Each number is 500 + 25 x the weight over its row's rms, rounded and kept within 0 to 999. Layers, rows and columns count from 0. Numbers have three digits each. The size before them is the row's rms in percent of the matrix's.

# layer 2 MLP down (transposed), 832x256, rms 0.157, rows 523-541, columns 0-255
099:494517562516477460476499552487524514562488478479479502467527512520513477520493506509503480469536548479479505545471508448550463499479469491442483506517473464499469446503495518496475493507508506508523495480514497507513526513502481487472474479485501447463487483521447498560505524517504460501471518514481478503508454508474492475512517518516481512464525494500529503509480544531539550483487494496510507538484521488461497505503477487520511483512489491467481488469519447529496443516511488499540462498520526469514542485551518504518509507471509535446465530448442547489507482477525492543506515510507486504503499533461518519481481467515529455510569517502491490491474517506494527496469504502506487476495503492479470452503497474497520480521465503471522490509471485498463494497506483
097:522515529517489524506508484477443511476549487540490534505497448495501519473523436503530506486489512475476518482449528519489531460463468538477493502504548510491473526489525509492528501460482478486492466474520534508484518480495518486475528505499501467464484515487521521544491491473482506476490496494480522508487468490488519559449452436479476480539510436497506532513509515469515486450475512466543526468475500522534512543522500491492528508512510498476462532522530505468513470463490497493495464502472493512487461512502463470480497505493440451531523533501468505480479469534479475451486489509472504494478508514498477517497474470455510500471465510478479457514490492503501518462509520497499502507556518531562463484525484518497510484481490514468531508531522496490522466493485519
102:521481512506525481523496528486495482492509460516534469496478495499499496503537539497505507527510477529468510490518450507481479500519491509531438461485506471495505490465490518552523475498518499478489550523534464499492472521475473535473464491493505459482489512506493542495502453446466512546467485520501530510481432491507517494477520485478473510469461543475474492495472489479508470512482518522488468494519533495488524493456548498521487532497521528484482458507504531508510505555517503523494495489512506503526530505476529507477464457562520534505545483539514504492531459488555478503487521499525537445499518460497526477486566491496531460503473493490542490478482528481529493516470520510513542517466548506515483500496513481489500473515519492534508546521490486522494521436526520
088:499510506511489488484483474492494501506457503540532509481490495520462478439488528473511469529507524512482536524503507431483536502499466512495510507477514518449468505542504458535526542505494519474526512466452475505519496473488491539485517503487429498491485479525508518525469492475581489464508486526536531521513483544495494457512446498491494528520516476428496503465476536506497519460511481512521510516487478494507497464462512484456508497523520525497498481520511534494519545500505447487488460475507499535508488498517483471520480476468479490490514499496496444484467518480475488464509531476462500484530486475513492500535537464511501532500497508473509518501492517562486503474497455494503530544513515496521531490530501487471494513528509447491511544531482543506534533525471506
100:498566512497496509515524489542518575522486507511453492527523505480489547491529485473498433491478497528470476475519481501513544501496481543456527509473488530479441529508472497506496520516439519517480495498529460518504492470518494527489550550514501454480506514493484458496503515500506504485454516481471514456502498534494469483478487499503437496548505497513477498516504508471490494530499493479502520500482481531536511515531475510479503493530540516515492541476484492520531488541500501511482538552471523468474490510496538522512499502496505484455457503505531480503429531501532492478538477508528415476494532478487483514516500512511486504479539497488491506508486510445506515491531496508494492517496482506535525501500496494482472449464549494501508480507504477541507477490539462
099:472523518495530529461529488523476500521494487491560453488492494534482432510469492460492508468491468480505504512490485533491483454542476482513525432517504462523519511482500508446519505533493520507476505492537514510494537533533458511508496502526487474495504503428509537489515479527539539492521502547482489466504510500518520515473530453505485504502544518527521477476502524491511489464485482511520484523462502509518490437525469511516487526486513493510474512494549534483518514536509504561457513479510492523532496484452474518530497507508504530468532490502503480520506523515532480549515523498536464522480516496494461492489513477512473540538479481497485510489525528524491488506495467532498496476525467537499534460458505542536456544519478497467493514549489500481516500538514504
099:512505519486491541490514500488489486507487540492505490513543439519490497465533499472535489501486492500494499496541482508530511506476433512472505486501544483466492530498485505515494465544486482479510513474502534537510493496527522512505455498489495520504531538518488456546469479497507490496511505485481523509521501498474518471502560482518510508470511504468500527544483504478492475466444525494449482490532495471504457525517494460476476466511471476518522506555501483467503524506494530541525500534444492489443490471511491513499511493534523498541508519525463478498517544501503498493439468477500498466535529534484541509447478465467473503526502532477533496501521511493527502520489449514529559498561487516490470538510481507512546525515531443488504468494501451477516512498526517
104:492496482539493498453489516485516515505455470498515465502554493474486553506519534494525486490500496510525513544537522510527512533517495503503452481554501542480512492489506437475474495536507512495492470509513506534515488519514536485475496547493483494466479520493543471503492512462491475458514469489516509538539529492532510551493473461464523507505486506501533499509507436532481526524534484502499462507450506461504518511515473510527483508475468523525512491484488491539487444498481506497482482476477489484527530504510552468513504487500482507514464475467485556488496486434519506500501439505464495530496554542488522451495501520481493505551466488454536513478495529500511481546498485489533502519493532482496527481491481495466484518520452523525509491510522502558498526516497470
100:525526511498551496490452505492530500460521463478492551470510458518512485509457476472529454507527484479457496500499482524490505476543494456529492535476524514481497511497504527503503478484496521520498560489526532522495473500480532553453503519481493468525526512495504501465475489518499511521514497487496533484520475475528457477552516502509480497569511533498475499515512499501523488499472531528532482544549492497526496513509531492517496515548470506525542478476532499548467516506439507489489506504448534501517508481470529539469527467495513512478476482529511546491461504482513524495499513516512518495442539482506495469466467564497455461533516476538501490532478460514478498474504526517494459526508470485505544472494495502521543534504504476527499478474536517504503491501497499
105:459468508462539497500518526517518517518497542480491498531460529493507521531530511510486558505542474509539465523496554505527497485507511516528461504521454460472508515563494464459520509479488508508512492503538489497517514498490465439504488538497508503530542552516515494507527474486480483490519473507472488515518513491532480531532526527497512497503490528520511491492511488508516542514451461475504548515528502473519501531501492515487462475524562518493450495514529511507482468485518502526508501501505530447481482526491508472517511545528531491522510493511465495435483508549473530521494474538485475525487515514519475495439532478467511502448503520464496504520465539460474517513500470521463484529528498525530486530493500515504537493494515501488499456456519485520511491554476492
095:525540523483512430518522532483544466479503475498508526537501496528515502482508514497494477529511480494486520463491465489471530493523553467495531517468524504520468468514547512494497539467522514498512500490522515501509529474518439502455517527513519527498516490497510503428495511503519544548477504488485520491527577481498532515495475496540495520497491494518471457456512463439476514498436508487474465495506489479456531488546480496490499491551506463519499526511495505483505528536546517526471514520478505498493534517472516485507522480555510534510528471520446527502499499558503494507506526509497508496496493495521532517545494521502500502501511497509514502530495533482534460516493499475515473501547461486539486518452512542522528536508532512493510516468494477476525511462523490
095:505496530511505524480512533553488459523509490524436500466497491517493483495485504517517500483490529535524520543488490471549476526525491519494530537516466517515481504480508476495521528483532520522507492505506477475521489468479528465504515491483514490493506490515475498503517463508511533480520515485498487483491571510482442485494512494509452510513477466512514516474491481529478493485495457468557526496536509437478554534487497512504455541478483532511479505518510465483498517514489483473496511488509499507501512501497498502547499478490498502465449515539488505495493488543439466441494475524518475434460457493473477515535491533478515466510468527544488544530532483529495497515479538464483497482528470477477460431528460474494475488514486516523501502489451516489494489527457493
105:497534515484473463528532462508505475538496496543526518494502545523501530476530535500530494536557455548516507466507480493502522507534509489473500473541483496532515493505514526538503510519510509462576518475506498524529508493526460495499468517537523528506519520504495496508461562462504503544515506498458506495460501491514500491511501486512495467520479478500458525515468490511512524579492462500522497507508496468492503495508497493529550482517505481482499522567502512521521519488512532500553500496478496516498507553488540492508528508506476553543542534494474508491485507478519515519505532493477530499509493492538488516560522532510479510520536445505521489522500502516460502514453530543497492459523504481504444514563490505503464503483526521461498489540496521503518528515517486
099:494487501567506496516493526487504457502521494478498511520500559550498451501527543461513488489509472509495500473464505492494551485517502544485469512481490504470492513505525514545514477477537495513543501487511547491505464536476523527464519537506499493478483482472477493470459462499477490527450493489489484506500528475472535484525509498536530456512472534497492549480515504557491528512471510518490494515499555456470494458563499467529516529510517497545482515523438492528510505509492536499492492502555528518509519469472470489523499518519461509510482473505500483515516495462465483516516524535509525480467493479502451534543484497523521485538495512517499483525522466472496515516515502492502478474489532505533464524527521511547547517491476519480485517488446519548527499483517477
100:532493489498483465499477491461526485476498528479464516498468491526470466476521492430517474473546477480507505456477547484508535468495497504508534501517460489492535457508485472516442501509507510536522455517461463468455513493483504536503469492481486529492514493498456452509483479499490492496484442476458477505466512494521501467470489501478469505481480485477470562486461505518494551433498511537522506504474487518483495490466527521490517518509497482490484466515540524519503497523489491453521493494488566521534501494567463548488501479435528515485520472513536522513500497488547474515513520508501519488476559492535489495522524500515497459525499491522496498464548481513473532536498517523487506503510514494470515478523519483508531464517484535514504517528498509485496502485507530
102:495528507501484459539531477483512507498460542526505512499502481510529495477466457503528490531445486513509536485522556525516521503489526540496540483511494495485501475489515493520488561522533511547550506540497523545530483541499495492484483464477499503507537522524562518532560457514492486484495491538448522533502517533514467520528500500504476498513498505518498509514533481506491487523481541508507543490525507539512476449523494498524487534498509482510491494583505538521463501522496507532547476472497499490492459498495484499490494501534474505443533482504497460511511496491508491466473499487536503505507471513505521478478493452519494524469494451480497479455525493464533501561531491489504515506495457493450511501526526495482488515557494487484478524461496472512509497548474507
108:507486469491511465477478512510513516486507497489482481517514492529556534492488522535485467460513474518537516479495471460492487506512521492502513504470480513517494483512515468469544435507489533495510460493540496531490536493470496539520479500478526481480489486496497454478524497483481516512529504487563494521514513502512521472508499490460504493546488471505470512469506538493512517459502536506456519443523445528512482487504492497493549473505534515469495479537456508497504518524496470479466511504435504542466509467473513513424470501478483543504473470476518512504518471521488493520486476477512436487506497495514475530509527483500517504506487520479548521545508484534494515510462488512490487478470486519509487423485508471514460481533498502474509496469520454497545541442521478
098:525491501513523448470506499490491509486491524469466497488496468522531507471488499478435513496506479534503504462529507491482539500489528502490513469468469526549483509496559491491523490503502465513470489548508448506494501483483476518484517518512500520508469516501481512509507498474479523493547462482508510531520501528576510516500498530469488514477415485519500515452493501500547502535479494511540476503489514471481466507498494492472535484497484491493478455486490469559476463506433510506511502496507529479502501534473501476462568512496501515495503528473494502505514463535518488519514499520487498531466559502487470466480509486481499488503484529510459505501557477585512484469497552514450504521504482541469460501527509472476463512480480510487493528535497497488538501510473503
101:557489508435451541494485475509484531480533465484530471525501579496481466541505517537500481518565482495543506492514464529514517514473476486474448510513500539524460522531493476503513504496508465475496512446479532516522526498503552463484507491542506525478523491508488466491546522518490477499489489501502526438494496536496505481506504494474519528490486441483540501474513480514504470510437494488515517523546493480509483518513505477471518554530456505515496522503513527514491525503532520549458477485512474489471553448517522507467502507502465495505491501486479547505507490487507494495525465476495498489526487501449493532502508502481518489523520532532445498465473485516502479514458517489507509498536460481507510483495503477494490534492496500530511538467533488539483501506485494
# layer 2 MLP gate, 832x256, rms 0.176, rows 524-541, columns 0-255
098:454486498461507515488535475468503497513483522498543488506524516477493502477520515489486490534462506498510513492479481454509482509489483494483522478530461476465543521455472475524483511518533516504529519450492473542491501471533505508460477497485467521532497497527545517485496517501524467479519473489534491497512463496468502497507504508463475509477499493560498498526504493486503472485500481512539490546483537462503495475528487435520501515477509492501484520505488489497506565556460513477476517491542483516482469502521506560566501452469447471526492492501524486515445502469498485509514478545521500532502455487534508493493511482466516512494512540536519509472512509532492476495519502496478538486509476519457501507452525540552507501511505490539447558487514499518480547494501556
099:521463498470518518469470534513494502459500493516542496524516496492529484528476487500444494456530500475507502461524447533579506473535483513496479480460504525498471524516560485502542506483514533503508495499503509523456459556510525522471492524518458522491469479477488499538509505475494521531526522511442490527515482514540473520472476495495532484523517413481517499509556494468530530492466512467457474494527482462544494481517528516484526541511515515489501517464497516504459482497502503482498522496500543506527485497535503491477513455497513529480501471494493546498497508469512504482509506461484496495443521471501586493472510523515529501521483468502512508521518504530529526492511501529553491496509504499524494514530516449483513502509503513511498529469494499526516514530500505
091:522507499477532496499547479495476521507517538526524473514456475497480478464529479489541521478504521485503503514452467539522541485471518506508540518502507505554460519499491532478515525518520484485555464528448466506495510490497545501456500505502472523488529489466481503516502511491542532511441495496527495511490510488486544516457482478534505494500534488515529512505492521489529492493490458485470507493513458467470505503501508444502538500453496487441502488499465443525452502516498508513540509478507503485507490521516536504507494508522542469469520457469465564473524507488519534494445508502506509515528485486461574512546509507510500490456512521503512483460527496527500507499475489535507522475433503532468474498516500512493469534485467491489503500477515534535518519506506470
114:537515485503450497490469494480495493531473473500537467516427479491517451504501503548432511517519494498479520526492478489506468507514497479503477489507507456530500499482501495534484511535512528505507505476535461484524493524471516489527519550475495507479506431486510522484512471492471520492542497504487520482493514505513483473521487461535527533489437486504468507504512535503490509488501526503477470476505513525484543533498473453490477505478453523493494484461539506489521485533507463517497482467562464535458500462505545479488494482517572485481543455519481488479554505500466485494533500486510505492522501519522479467468498482494501532490499515489455495449545521482500528451490503509593498493502495520530494508496471505531499482522531533516496497524490511511503467496504489
098:510529496518493482484523487485493524507485540510497523460533433482491524509510481511486511531528547538505492489487544524490510501501522554484484486510549467505455480496522516507493547505509521470514506526471537512469507516481544538489471512494473533484477534511458494470484495523495475519540514504521507483493486480571447480534508482499511509471521495540449472457460471508467539528471463488491522537472453537477529439519540453500460460484485507477486507494469530524484501550502521538480507523499496464487491510501497496478508485510528468533556482452510484510493478487511534453491528519524488518509518521474471501493516483481523468493501528479516528477468477505489507508528523531465553504492550491503511492495482500441515519489464537468486484493489500501501499504520491
095:530472576522514550479496492526520514497484497527526509456532500467481503456504461525493530500525476477473474494484477439471514501472468483476516512495539475492472512513475538527546546516430497510531476490535531499477507484481461505497495502512485504509513522491539487500496477479522473499487520511473471491512530524547503477525517492524490491511484479497550484452477496471491503491476529479518500498525472511485472477485509519468526512537522521510501518508501525524511527505512501491489507522511480468470491519482516508490529496492522481499520528506451496483462495484522483461529496497488544509482499525529536505466491498543494539567506538510501549488542512531504502522486475508560490480480460560498466439523459481436505524532476463482529488524508515492508457462479492
108:490522479538500511522500457490508454519565460510490525499479492514541513469504494504514507460504510495475511505513499482492508489555508451483516462519530518487484520478453518546536490527516484544518487513482485533507539520525522511483496531509458471449537526521535504500504481519477523480524502515497464513555535495477494487477495544437489495479465479489520521491518498504522485534501532477510518517469514489481524543548515448486520531498481492540550494484487536520482497526497502498489486510524493521496446536513537497491514481525472518504507456515484477494465482466525519454496463484472487561465460479502532516488509521499488490505521495459477522511512496480488506540508510493455508461514528520500457546478472483486440485480531529491486545529500523506496551499523464
102:514513497541533541485548556525509486502506511544503484507498536487494495477516494511499476484486512533497495490469503527430485475510506518490503479483510542531523483496508509504474538516495481508516524505490511522500522446492475519498508464509472499467481507515447487529547533525503550427490534539540536539490490522486510502477522486530508502505486492495491469520504526503475515518464530501524500461462500517494491491481530456469522479466556482486481457477502511472531459470503482520470507520486464487534501521498526515529534505521502489513497489470520537525467482515489467443526517504503511527489538509498450506496529502441473503527514529450496514469496517527508481539501473532509523487564517544500511496449498448512480503479463506440516520494464480474509495475518477
102:466528471515549530483465525459506500507514530503479512494547490488509461467495507510500485525497527457503491518465520493468516511497485519537484487501511457498493477471501511544441505482529500533460449555494515477501493493455421507480473452508517507519466513472521484522486498502471492482542518486481522523464461525470507526476511480474448506502508505525522532496491485536487530523511550523494533466495480509497509472461507505506511500499489468499545499505507498550549542509489493491503528488504506509499512495516492514502520448476484552465525466487519492528494547499472458489478498503506488508499500520486489505484510441474504543518458467514471457484523490440475496481524515508500524441479481450518455513510520514472462448478515479496497523501495515474523530459496480
099:478496536516457486466521513523495480508484514469504548459491533425517502480562513478504539502473511495514529532487459474522485520508518501478485482520499522498522489429486488493524535511510519483523500516509519497541544511537526548492490491493512486477489527495531511496454534554468435562504567500474487505481512508482512476505487505563521477506535501479520505475465472475493527501497466510461500507496553467509478523533510519470506463470500511474538504509499517501499503496463444507503487473503497481524474487477486465484493494500486485499500510458524540534509541465486479466481467507503487531505463485485513513476476448496498514517509515503471465517512553488513492496518502481510550491493483475534523498485478474475441510486460525490514552493511501488521511484480540
097:518462455483523484528493458490491552513507520473560480485441470506502465502511514468519558518479546493450505511495520496532493500468529474513459504449531502485503474471508530515495490440494512493497487495475473507519525469453493522479514452526500512492504474551532538464505533486475503449497515508487520538473476535477535480484490520491469513515526499505502514511492508517524487475511491561459481495492514487484451485484510535496524511535555423510534518510522521492490516499479514476515518456513524498493487472506518476510523496476426543529506473516489511501554502468488528526516539495486489482511517539490509516505500492512499491528511501481517507446483514531499525493524474518506495515445513502463520494551527496511466460482486512471504469504484496524512521525513475
100:490497475497468511539471532498513459558500522497517446508472495534520498513518493467483464542542488503488483525505488483456535461469493534487470518499429496502515458518529495518514504524532523483524515478493508494528474494490479484436470496485462526510484513519505500518506530503477493515487511524509456483462515492507489520515471518481454496499480529493489451516552497452469520481518453477519465478481490488450463490469465526506532504503507513513440523521471480523536532491495495524513505502513499531510495511503560501506491497502503499504499491474502523524516500489545540474491477519511525511442531432454500539531507504502459524501511505473527508498433473526484481529475474507424492470487505507528451509495482531503501484504491543492482474502532503485499522492530474
101:553522457535525511535471503516553430469517534502534487489498492510480523494480517505546506473456461495513495493474517476486528519505491511452488513497470464479524493514521524467486501472518510484471508474461524527459508508491483544494487539482465506464505531484481496472507498491460480540477542511498519512456530551500477471494533505496526491466487499518504455490511464527476540504516542500474541522514511490488545509512466488517497469558508515485474504495486527523535485461517533500474537487501502530506531482529491516479516469491463519518490498486519489485429504487553481526472502500519484494480465507501487516490544506491532508518535514475490506515525524481569500464445482480496485501552484491546460521540513520529480510499504502560507510541506484487517496487504501
099:521491516489527493470510497514489493495499496533508498507477482471522496510456515550516527529501472525516506493470494507549479505496541502489512523542528532512530482520528477484505533507465497462528543492474515521503485506480500502470506478542481452472449475507494496482488521547488505501555492522555518521476510485561520519504546531534508515505503483480525485458491512490513462487481455565501511508499500487511531533489506479504495509427530517456506535545528557454490476456513502496512478486448494512490527472477469431527528514492494486500475465517503526483518507487477428493537477469500479482510468481497491521498510519499523499440505467479511484459487475497518518514478515503455494448513488540511473454462497480468507478495487486498476503503483509491521492512457468
111:460497515505508522476507445535522521491514492523450498508496468514553477479542543476455503496464541509535510516514516486554497508509509496512545489486512460494500460470464492503497538478474485544526475502475513539516504471497507495467499509478466506524475505499542526524500487508458495460502492488531513531488483519523486511500525501484492468521464528551545442534493501463495542524490480443478475516495510492507511478527484492494507492531480520530495466509511501559489526461526532531512499453528504489505464511528499564506472486470477487487482527480518530518496487498523487465508491521483505545503498505475467531461466498511422470498519495512506464473492470475496512478491519467495502523532468531533461516547542529517501488491478524524497474514537494476469490500549506
095:482514486481532534502502516546472463478467468498525485528511534524514501477508551495501495535473500446528536528542537483551474501442530517492503527487509486507502470481519498515532509476502482463533507495516483494467510476500490464539528494484506500497503500499492503545531533565526497482533525515550512470498511519498536481541482490504458485487499519531531475445515478489510527531479463523510475477489512489479522543542507508525457510483478505469496465495516526516491505519529450546457498500509543486525529512474454504466463493457503504506458490496484492469504476459523507455506493559515504506483495465433510530508498506509555489518526473512542475494506534495518503498503506471477540447476533516497518510539494500527494502534458499527514463503480512488519516510491508
095:479483526496532500534481513523518507491497469486517509502503558520496523479520508531551509463474499486522537511489490452434495504503496495464507494486487494469475477445546499500527482536501490457471510518504505542510464544459467498488524491503505491467534495494497519480510489514511512527557469536500526476489511463465480493462527509488493453512513460523486523480467495475496538548532470497538522487485523496545505516525529511490475566519489512500485496490469502448504506504504507493529538471497496563510501512537467490468548493503524538570484486503499513502515500427521513507482500554470496467526497497502496468494495483487455453516473474500542477497534482472482517548518540486518486510491509525522507508506495537503496475532513479501473487487562480505481517513483473
101:507500479542488511508484490482531481524537518494499515511521490504498518464456523518456512490499488502486518521484490533457488530473495493478447501503489500498482447532482477462483455491486515512517491472487544510512485500471513464514537540522494511492474514475479474550504476518496526505498498509505500481531522464462488500525472511505509483525476514534517550521482475510537480458517472533508487536483530527499505500536489472478472522510517510457486510494544515458488463513511461451561518508553460524482484503485498485500507471529471493473478480496511487498458492536483547525496502463571479515560525547561490497492540486510523525451524498517525466500474546533491546545453473498513481509500488482485457541538469486496502500530507455496502526501491537513475504488481499
# layer 2 MLP up, 832x256, rms 0.175, rows 524-541, columns 0-255
097:507518530541455492476487524533504487505528486529476477503485492488462505492422498509464537476541494480521502524545497501488475508504500510513528492501496510507479498518549472477488490511465460480489483540495512465538514535507519513519533517512477465465495535522493486507517470460490536485466494491474504491502553527518470525474524478507543526538473495471523494508510522469508533525495496493479527431483475531470490550477499546477471494540485530521485468501555503507525490462495484531525529521489493525489484526508489440454484492495516514500463480503500500529549539547469499488461470490452472518534532480519475474519475539490459488500495467537532483524520499468507505515537474514511488492513473482522511521469495510475494461450487508498533454501529489472523479472501468
102:521550504519500480570500504474482481526503467519510485534499513470513497486542522491480532467492455503459524500508515496518514516498474480450568475518495469488566479507513500501471468484506481473469499483473461438486537501484429506516449493518497496514481493534522449459526450505505520436516436502492539430500499464543492521510505473490474524489504549515493515515476492524490488525498525487502456557505508504501487510499535498502538489465504517455494472510481489514489549506515511520487478529478473501515504555452529514475484511502477516494519486502533498520482486501519505507508494541503527467503546527493482524512460478536475496488502505482461501495528486508497523524470527499500511514508517466481497492494486467480507512526518504500520524489507487554472484465512467
093:501492502525478496480470493529492471504467495453481529529521512470522492525460487500467463521512449498523530473533496497479429542504470480489524457507455503479502506488550480495480486465510554519433499475528499515485499492531512468547471461475506495539463470530521521466517479514463506490509482526502534508509517475524486479507492533491481488515472528479511494489493504513435511529483487497522464472497511539503516496515480527502473460487491486518516510493496497454529496521449480547478488521530490503517463470473498456436543462511455500520475491499496482501508470484498494499533466503528495513500506543555459525496511521476482515541477463472500500518491513500499526492517516515531438546537449493485523520497491520493511515505518513515510538513507478463505484451506533
112:476499515516495522526528471539527555479534532541475516485553506481510543494504510492539459533480476522485507488508482501511540531506482513480502550485479511452518539509516489475477475468520522501501535491480520510496495465522537493480482532509534505561510533520499511559518480501469517467450503513488460515514531541506493524442515500514481488497517487487454489511505453509523523464506469520496446483493465500479459506472529538508466470508511469484479471515489497492512504498484538479490520506418516504484445509487504517521483514528493477461522519452518536540514489545537486528488465529487496520436525496513508478504488502519488481524475458498534458521456506505530515520523476494508488509458477507496482519507490523468502562488497464498496534486503506513487511478502508
096:466547484518470533453472488523474507510512470542558507516502526492510512531528512508513509505489470512520494479519479507477475512517491482442541488500518464492478506518525476542533545516496510456539505476470480517513497445545470514494478484488513476501521506467492515461529505481536525485492473503497532443485511519506465521520504511508445485503477525558507497546452514511489497495525515495535505497457499523468492500496497518530522555486502483511563504534517516451486446520505487496485472504522457490555497513492482505522520468502487499479535521505534486518502544532491496567546517539489482515497513512455493538481496507487464494479494475506452485522480499477465460473496461504512539469550475513518486469490474529526520525528511471515532497506525510502487513526485509
096:543483512452474530521502476499518523494465498497493483490488508486509493485447491568479499471503468517432519504499482509443528478459476486506520527497509487523500511514481510573516556531506467509543487506490539483481465491530454531510552491443495523498484526460494503496499459501513445486502499458478500503494500481512490466512510499522478487490523515448493510477448490504552533539494505473516500517485528513503480502461467502473522508526486499529553507491513519501510474492490512533481494504501468489473472491434517494459465484474507504516517507476475483532493525461524503488504496490509502518529514497506488467497533463473501528508513525500521488471515457539495510562502488474553488523464491549450519534502479504509474500520517514493527486535538555528522510498474485
111:485522501519548532507509504544485496506516490539516503486520466497540519505484534536460492483515551534554485505514501494502495491554470503486461479507507543512463515478476491520513526488499523516536487504497515531485507526564469506515495505491469489455522523510512532494506513494519505506479503515531485484524519464458528499477480490455493514518489474515471544515463487520469507497520480517551495525483515479547588488474493520505490510502521480485496494502451516502458522495480499544503486515527531475512514499539518500514517479528501481508525470565495464503524526462490511435477486478428437544452489471532481476528496551486464493470513490439515511522517490500529523509471531519524463470466529497495517495490492472518495496482486484490516518475497494523517534503517488
106:554514470524495553487551526493523527518488472555477497530486473510466498516531511537531522510484497467475466545489477519493486473517484479516495504531530521498493528503526505507475496493505468536524511496508507502512495540534501526563523493491467474483496479530477515482477514493493511485473529514517460531481448512483451484499495439460512470478522534498485472515478495502488496471506529510483465489477479483568528522511488469472494460532489509504514531519551476503497550467486477488499505497494544507511492471503525521517483519468516507524498445482511530507490557511515501494462478501491508501539405528554489467494544509513504496494526493467494493527481520477496521467483462508512486538511463491515535509517483516477482517520458492508511477502486529524501505563457484
104:506499495529476455506520532509510513478484505489504519471490454513513505487547484488469522485529453529516466506515474488525471508520522535511493492498520502479510539571492514456516526465489505490478494466539460501524525509496465488491484491527492491524454502522475488483493471524522470483537488512485519529498504518505472511459510565532492468493468536501521491487458490519515488514513498474555541534494475489510481493496482470491502503517508518526451517487518534448508469508529504510524496490531527547526523482515466489498460491528469455521466444516518526437491526522464489467525505505504453485476508559483482472506483514496514520495509535474485466510481539512479522461496495530504501514479471526512505530485527487459497485471487480479481484451590473505544491481502465
101:467492534454479484490520492494524496496465518492512517470544513526516478466476487413521548488474460497444513523521483511497512499499499466516470489530496444485527446484508474517537511482518510536493521549514518491519551489500494509490474501512510520494533521475528496510490490472507530503489497507472489534472499526482506493506489506543497505518484476501546493483485472496471527505502482516464528512502551471501513517512529530518496496498484470468468519478487430493475505485456486544517518541507511491483484443498462512480550503493504498501480540538491486514516493486487524510510435492541492483489485504510460515547466471547551505431471441460457500481494491477477493501512455528513549485468524501477521520504490517513518507492504537473504517515457504482500482498479479
099:543506495494473480484530503492486492479476491548481513546561529537484445511473489502491521496498470480552512485549515524495528535532479468526462525505476510504458530480532467496526513544506465504493497496467505511479473505474461458527523535485523478499517452489521500545461511485512533538498509506516505469526510468516502497490525517529523510527511500526474504480447492501486542492483468494534496463534515502505560540527488505517509514520487507519522452498510450540493479515514539500447493526491505532491480488521485509520477516522486492470455538490482447492483523498505461519444475515470474461503511460478496512506503520468473513445459466512499518542526499478547470523490482505451545502518459486500484531490471490511488508496486542511526487514497496463512483491490515
098:439514457481488509543483500509490472538484500510486511473472532473499467499505504549504502488519470505493488484476489511548498480490504534488465496490489514524499493492521497524481526545522505462505508484503501488483485543513503493480486501480489522521504542543496542505499548513488462514498529515482521475516488522494517482471480536521510479502514487479496477550562479475483488495434512477524478481470505483534482467497459454545514485528495503499453489519481480500499559465483505526507462484511505512522522484510512466491459509495487520555491531477487481481533465479509552504475504492508511517482480497481479465557556555472475471483495522455508472504479498492539473515445499510411501507496492513508442496496527514474498482482525492477494524543460510466546521504481459
100:510474485499528495507522552502489532484500524491504458518509478545523464487535473536428473550517491488514492503495525522532507509505533510545535489522484498532480486471494503498523464491481500484524512462497497513476470519454492504476493481504480526520463525480501483496489474484487520502515503507497486484498506475477482536466539515489488503533485489512496534468503530498506515499495507477461489576484470488487489534479510506489496503473463525477445501519579448477490494449481547477481519514496457501506495538498471489537527506509524492448471521526474464486556463526538506501498535487453491553520489462456500475464511522500466459494541501476534481473456457491489493503510479505481496506504471523481515526501471486497546481521476484454483481527486533498504503467461469
099:513519514461499466471484488473510450572488506509485499502516505492496524516502526455463504482491520487498475450503529522452563423483503502491491445483484519488524489501482496524474498487538488455480474474519494442462501467509508537514496498458502543527492480490484467490494487482516474476468497492480446417507479488496506498508486507470492504474493491509478494505498452534499506491513479471538491500529451478506468474495516520499559485549489466519513477464485444559500501494499554518500493471549488493512472490514515505493466491500509495495505499453477498485469507488510532514493499508494537483477497489501491529522526471497526516532519545502529515512527514514492547470489491501533545512534481482521500511528552519511514487505480523509547536500537494529449529496500483
112:501483500471546494510511492525453501536492546514504534538507459429494474487471460466523490472479453545514477466466519505537545505495505496488530546493489465509528495491527482518471499510480504501504510486486491481488499494485521487570471473497477503494470490545521506507470458546483512494485511511465479467480517458498505485485513523484500543541503496526496538514535507516490519491499501494539500514522490562466457487488485517503518482542450515543500508498493474506455506528506487529504527458520480466498509483492518476522511539479516531500542498487494467513494504497472489481513523476501435474461480501522483504499454482517495509481484514448499539527516515518475518520492501538468506494491503497543549434446489500510523502527465468512482464519532511526539506516449496
096:471459477501514439531513486483480497506530487493494510507509513510481499506508521511498464539478509519538490494523509446508499516459502591523467503465499558529482497474514490481491489497515483476489478463511546518467525498497453470520495478491502517454516492537543505514452577493491472488498488501506512488458521545532509509466478496474520515490523503540507471487553479476526515488521485540474468504481496500432499490441503558454503476534486525511552513477476509479524476539539475496479497523492512497465530484503501501475464497510528519499505500516514523445507493545492530489465495457501496487433501483471491533474521497485504518501505507448498482501502462533531477485473480481518483507494503516498448477524488499493486502493491530505507451526473500496507497478473521
090:531508493549497500494496492487480491479519501497462525475490473525493495514485512484447479484489537478467512504508521501537517542476527508504501519475524493504492533512495519531526557500538530500592538473532523483492504470519477489513449484524485500531504541479513515468512478530501542506456549457492465555531506522495512463518499506525500501525523526505513502458482528518531450463505568501474498527530486535473499469487471480480552475487490470525517494506500493486510485514518484423495483508490504489525476499483523530487515493487502483479506498510508492515496505537519477510515525510495499523501482474489511511486564505535505485511476545498477491534478515558505462440514474502493536507463480492484503460487508473533481531446482543483550487517490464470488488527484522
101:505469508469461482465518477448494495528494519516534456514517527495483547467475487473519497525465528533514480493485508472501537514517505478502499495488524473528516523547481469512454523472500504486531520523536478511466548516529485506523524539484560490527474466489514505533463522484494470489470477511517514487494458544486498508495500574525517527474496458486487506494495489467493466527481515491505497489500498501540480472447468525486508514479492479530432464558454467555541506493485512524518492488445515536536515492514496483530490504509508461477488511516508514547524494506450493465480468521511534536474528490503505449502494513473535493504477522511480521517504477520494509503516515469470497459468497534475483503501487476434498516461491493471495473528510492534510495499518465